config = dict(
    n_layer=19,
    d_model=64,
    n_head=2,
    n_kv_head=1,
    head_dim=32,
    d_mlp=192,
    vocab_size=2048,
    activation='swiglu',
    norm='layernorm',
    norm_place='pre',
    norm_eps=1e-05,
    positions='rope',
    rope_base=10000.0,
    rope_fraction=1.0,
    qk_norm=False,
    attn_scale=0.177,
    bias='none',
    tie_embeddings=False,
    parallel_block=False,
    init='normal',
    init_std_qkv=0.0498,
    init_std_o=0.0,
    init_std_up=0.0498,
    init_std_down=0.0,
    optimizer='muon',
    lr=0.00669,
    lr_mult_down=2.0,
    beta1=0.95,
    lr_head=0.00687,
    grad_clip=0.5,
    warmup_steps=200,
    schedule='wsd',
    decay_fraction=0.857,
    decay_shape='linear',
    final_lr_fraction=0.1,
    batch_tokens=16384,
    seq_len=128,
    doc_mask=True,
    z_loss=0.0001,
    train_tokens=139000000,
    steps=8484,
    dataset='wikipedia_en',
)
Each number is 500 + 50 x the weight over its row's rms, rounded and kept within 0 to 999. Layers, rows and columns count from 0. Numbers have three digits each. The size before them is the row's rms in percent of the matrix's.

# layer 10 attention key, 32x64, rms 0.194, rows 0-31, columns 0-63
119:555461568462432546537507507458464608520493535544460568552566483446574593433443417516509498572441438426486466618556451532437552531479487458442497413488491539473461521480563531549437495502477502
093:664521522566471524548479474461563511492538493584545395442485546509421468518450506398477427469512563557455545489468510478509462500518480464549504526486461504512611474554473438393502546516431456
090:437529531487538531553484428527644509544484468496519553482539466496500540480347561527551580460477512493542411439426519502544525477475550449523491455500577513413575467547564483479423469550525442
088:578504499517529475545450484493520630526421526496534447484485519495638528506422475549560472498451464503435514461556518534469538434506491520446409468525491404381492560525614485532499577509462486
086:451447501554486534398553466500442533546417510478458477472496594459618582527504472464539572529474478528475549601522504561358448454491448528571489518480496510561545507473525504476495499485385450
093:565510475525444597506466502455554533447495549464513514582539505435563488510405539498572433495440488406421473532532401484441465494476532629489515512542555552499569469431497500536435449459567552
126:468444513478482555487479495433530554582439548490520449569538446523543616489477419549568454531528481456400479587580456554386468512525506599430538459535494482510440476459562454497548533459527525
081:450465538550546565429508533413556544537451636478386530449546530466483500520468572413553524445579480423562491523432491515550538504558490546476524491516506402579494534528508480453474513452466429
087:479464552545465578537452610491620572527468461510436542432591551484570551402480439432509535503466496514532499494458477533424574548443449460467449479462435500487464579516552488484511490531401507
104:518602571571466431476517447506484439451448455512559557422553469563473440440573525475486386514533535512543508495441538564525450466575468522544496515456460488486558432609414465516552424503499539
088:500516479481378475563474523590495588382500527503462466530419445528583554527482530496533449556521528442487515456471496493458506536617489421512575575531510553545492516549515521412464394470459474
094:564567403492566497430381493516460586455490546561484540464514409498497472604561432490544589496528483516544426529499556550502517460478486555445468521451476574446514565456540502492433410506461533
115:454520500417527531486552555437473603642514511476445591509472469459528600441436466484504529543471447504459416571518494626441497496525469559479532471590464477494455498476516588489474516444489491
097:579445529478545557536403493464518568572506487490515519446479469455516612467490509584555449533562498444457450574526512515513427554532514501431500328482539496549532462486563466523529511408543461
075:514520542470451557442486484433480525518464417440430464521500430489619519513451464445566497562490562521543448515595491535529562464454592473433518645459515449518530523567471408527485493500532442
096:491421492374493451507545580435533537480551523469574512394517428482584455508511518526513445457411519560396503470488477504554533502430541522548548483476489549442522470537472443507554544608440566
069:504509468562449391529503525597457384478538456549531531535509495551442466488614445527515481466553541482562559491465532539578490382474466515595517570420505498405494454478446453515512464533503525
090:490428489523602422466458446512498448422508548582463504514415497564465470483548532570520437494545455572623506480502537440543481537461402432495471565547532489423601440517478463478496479545517556
101:513485512511505506556456504633460461478498461521462524405564415452422425502593461494453467539521520485542490470502598432569505419526551550569451568382482473507548487505517506507553432482580524
092:401525446510486459596529502523583553448431440466513461525534545440522502478462564554572501438403553615522489541547498604484501444508521544563530476494492550480389505497462528505461415428509533
093:507476369595465469532426513557554514537488461498468570530458497488447418534621482499543531536469575573468443552505485490493489542547508417516440509591414411530519450447467496594481471493481478
084:512557498470558529422557502452482520484512522528511500509536504453567555535438412547545378495463461543531519432505501436472418554444423585485484454535588393579544500511447591449475514511436552
121:558572452466482463494447609576460402487574462540557501433422584464448482458533476408412524429543574580518559437426521457537556478505490489537449561464518477447514504525464512545537470529524489
146:511488489545581489546479553601474422453560419478486493470456498486420398491499539517392492509571525570517584431434562440588460507437515491593499573507520488450565476517470462445550454481466522
156:475468474424479558449555509407516579514420529546475492576538451451595565463480476509573455546443401477494516623530399541431525533506490523446547466530514459485439507502585521590481532515493484
087:451503541479513533418413491488465460481469547440574428477509416610503447479519541464450558509460571525476511456494450488522530618528616535535507405472464446622562484551510560498480458498511489
106:575563518470490483411540444503526520533499552493514536574502498417504572535392447510586571525523545491483499555480470519441547490517627399509543388501571459462476519393522506490455460461456514
102:441393597580470508546471560422398529492457542546545600527497512477537560563426483545507504492545468501463496607533472463457521453445566493512526418571509455567394504523496475514466456477454496
092:453493457517473528503460565529525487443587413539460598466513491512417424442488551526492514514543510517545491390506456562459408491534643429507542513411431500481540514553515471485531470521585435
093:505548512470492457482469437513498485461542568518549485397478608541450460427602517565525490597561600468467503464482449506490490478404542568499559502543496477524457486459512432606463448517460395
087:506520499539495534505508529440441602464560512467429515597469494498497494472451461488439402454505544400607458591455533433489538582540539535531498504464424508487483515392546459458532564596456498
092:581484504489372528495530428498470620524442539508564560483619503558512577493484439433498582439506562536462543551486438478526406516423519491436541526515482490473518473465498460471444556511576462